Weights of a small GPT-style language model, trained from scratch on English Wikipedia.
Size: width 512, 8 heads of 64, MLP 1024 SwiGLU, vocabulary 8192, 29.9M parameters.
Architecture: LayerNorm before each block, no biases in attention or MLP.
Training: a variant of Adam for these matrices, 835M tokens.
Each number is 500 + 50 x the weight over its row's rms, rounded and kept within 0 to 999. Layers, rows and columns count from 0. Numbers have three digits each. The size before them is the row's rms in percent of the matrix's.

# v: layer 3 attention value, 512x512, rms 0.0427, rows 151-187, columns 480-511
# o: layer 3 attention output (transposed), 512x512, rms 0.0358, rows 151-186, columns 480-511
v151 118:510496529601448486503577469408453508534518522530509477635454565508460495519531473534572461578538
o151 115:470617541439506501493606429602496484516455476563462467513507448423554531470506480471485489557497
v152 117:526587503445519453488491435409488555436524540460495444446540484491434449445503501501566518497488
o152 116:473573500526580511511495494411552456502538402464533549541462443497518509425497564485490508570468
v153 114:475563508443531489515497573551490428516507530494523507430459456484496523405463590477571530442437
o153 113:468494549571485553492578455452467559458607427398481472500498424449546500571488556553579412521463
v154 103:588479477577444529454479457512543547462536431464483419452519477520472515519517485450464511381498
o154 104:405517485442555550402491499527477517431489498534528505573431522523495517448437512492551499502459
v155 117:489473461488542511448532426519555502524487524500525452414502450489535618438546471520524423443453
o155 116:495525458532383500596527571471498594493519545537487465523475534479557472581507446462477522527484
v156 104:515470466535563450509488468524484536541508568406489451453491465495352491546490502510532527659482
o156 102:401494514468456524467528601463486514524491468504402516542444492456533463533538481450447432525518
v157 088:493479477455455450556473521507512586417446556554517520586460486491533483522584553423501546487531
o157 087:478406506537532568545514432475430405412641451492520449495519469536496497490525556516500400509369
v158 115:568500485460506509498508540543518459552429610481390531491394554479514486533472519536501508564425
o158 114:499527511480505589505514343564506497505451481478536619475478569551667449468575405594474533445520
v159 110:531603495487417467507518497455493509459551552480472544598408465507484454483452615481485465577473
o159 111:547511404551591545498483546426513561578492475428552479586486471509536475516482563542421612459476
v160 111:431572462446459456471436569567571542471508526503529507445522497512483529526427557509581550559550
o160 113:499412516470476513466473470388507559444554493493497462507495477568496484421598452505461507504526
v161 118:468397538395488513507592448634546488500456571548438520582489517472414524503548515524523507568505
o161 118:478484587553407552518565464486435499447531448497493424434505553477584511494531498580528430518513
v162 120:500484501541428415536512541487571479536437478615507496485468473490587519521526517523510532526353
o162 120:412492557466536464550445486518549512566440554483542540474436456473559510568550386466542516524572
v163 111:425476489428573464516475535464467468496519504598576600516620483501488553499353499472453464545499
o163 111:495611508486560526446535478539459491510483493573447456454512478387484447572547534513474589535519
v164 099:447591468466503484477476555519454325524571582600567502487484452497416482497509476481442413541422
o164 096:498488478467442509427530540432461571525463518543501545539494507501515542523494458462476553544563
v165 116:467401499547474512527504495462525496520492527529551545524509476460475586545558444476495435500501
o165 117:563570506464529479498457434442406515522526542558569426457552504513477458485528475494429408392476
v166 115:485542498444472520497531476439504469550558477484556482560467521495488561482538455429523503428575
o166 116:550578482480525474460508493566461486479512536523488374505588444461413401536381503495453566464482
v167 114:458432505529428451516497552528515510503463479444490431504502465486584530541500586504514424365521
o167 113:458536530478503437632446432493504530494404464543470508535475498512491512558514426570470482455509
v168 111:546531476469459480551540440498479434526533582540485582474463533493450510510548385506521551435511
o168 112:523548450471446518540519551416494511566449492539579548524527564495442454600574501466503525519466
v169 114:585489489437457461528515434529464590445582521513492511545542440494592463519469532535549445442496
o169 114:554450478449508530501521474465514451522549502493559567550550538513506417477485555469508547524467
v170 116:420535523475399453552528486484529510514625494560453501425611481520535436537480560482441453557524
o170 116:512552474500527503406589549528472536497508477561445558507497510452528481557503460486500469466578
v171 102:509522524503623594380502529390490530510441465476517523450494532505535482436586545526507522562550
o171 104:509562510474380467515461532504491586496582447549496533500528486493505617460499548509496409544523
v172 107:477468532432490477437546559552478468509526530479504530565485464524504542506541640401531482477560
o172 107:440584547573458453495520525603512577475544505464482391453413483457461453509526585470459360441496
v173 114:544447469545475482488533478406541596463485515435474516516444485465492479555478512456444535483527
o173 115:483513443539487559484539409515507479474579515509477415598561596495497478353549465596505430431438
v174 104:488528503480507479466481514539512472478488449459492475532541497491512450550614472519402454378566
o174 104:558370547521460534541486415454487435471602445593494503439507493545588529497543530535509475500436
v175 103:491460519498405508480490457397414514431489494646451494505514558473427480466535483517438428518542
o175 104:522547456398521550500543465574445423490415560511506567487497492579535513482449569513524628550424
v176 107:491525484473539465502465531558488558579530564417477502481521499490458516504567420515572426388433
o176 106:457498451441448497507433580511471490517480495527519544524461436495484480549534488514525561521584
v177 119:476525533537530486485532436648490578531532489483480481474416486478437486503527557602493496557496
o177 121:418464554503429532450504484497387448533573515523436468558398567452547505440584513424478500451486
v178 099:496419515485451503420564551460480505523538521479470498424560602531542492480569548483501463470493
o178 094:557470407478521471616397445475535532552570473547496478501502407612479491480537453465559423504525
v179 105:490369464436486489422506548484524539455545502485587452505446497507412543486538541504538449489548
o179 105:417551521533506573538542427449449519455589517530399341467449435480465485450547524533510452491460
v180 109:512480474546516432492447551564496524508535422432505531522531574504554537542618467495500509522455
o180 108:432478466371369466545483479508547445541571455523523529391428449513514509513566463406560529531468
v181 114:573431496437520512487414470587486571529524567496576493548501481522499586530545484472470538429560
o181 118:423533498539520514522492549550484467483540564440462529395470601474356427529529569398480464411478
v182 103:625507516580481564378555471485492437563471400499501498507501502534554435519534583558449440530474
o182 105:517435547407506420560522475415651564520515536533527414504491508474527515513478530508497438444541
v183 109:492463494413453519522456505558539528466495499524407551558479501512555512465447571520508509517473
o183 110:517484472460533532581515443532437454484480505445500562485536493547591474560486397612530457503467
v184 104:517454486506569446538594467477460502584541524448507569500473493489508497459541547526523443552366
o184 104:586556481456477488461482478538516605548479457517459526509492420526512543586479556489478518435468
v185 117:463490523518445403513475540504513532500535482459478491520486416505455482509492472515562448471529
o185 116:493467574515552463503487494518486529520484479555525494576470462417473477484528469415507495535495
v186 109:521440480501533512526515545548483525526517482455500542460521493498499461532554561470449567471463
o186 109:554475436486430432528476459584536522502428460522534414483456435521507511539496457487465493496480
v187 108:448537536470502538516539523620474431550452509467537501459602468542584534483562520503479457485440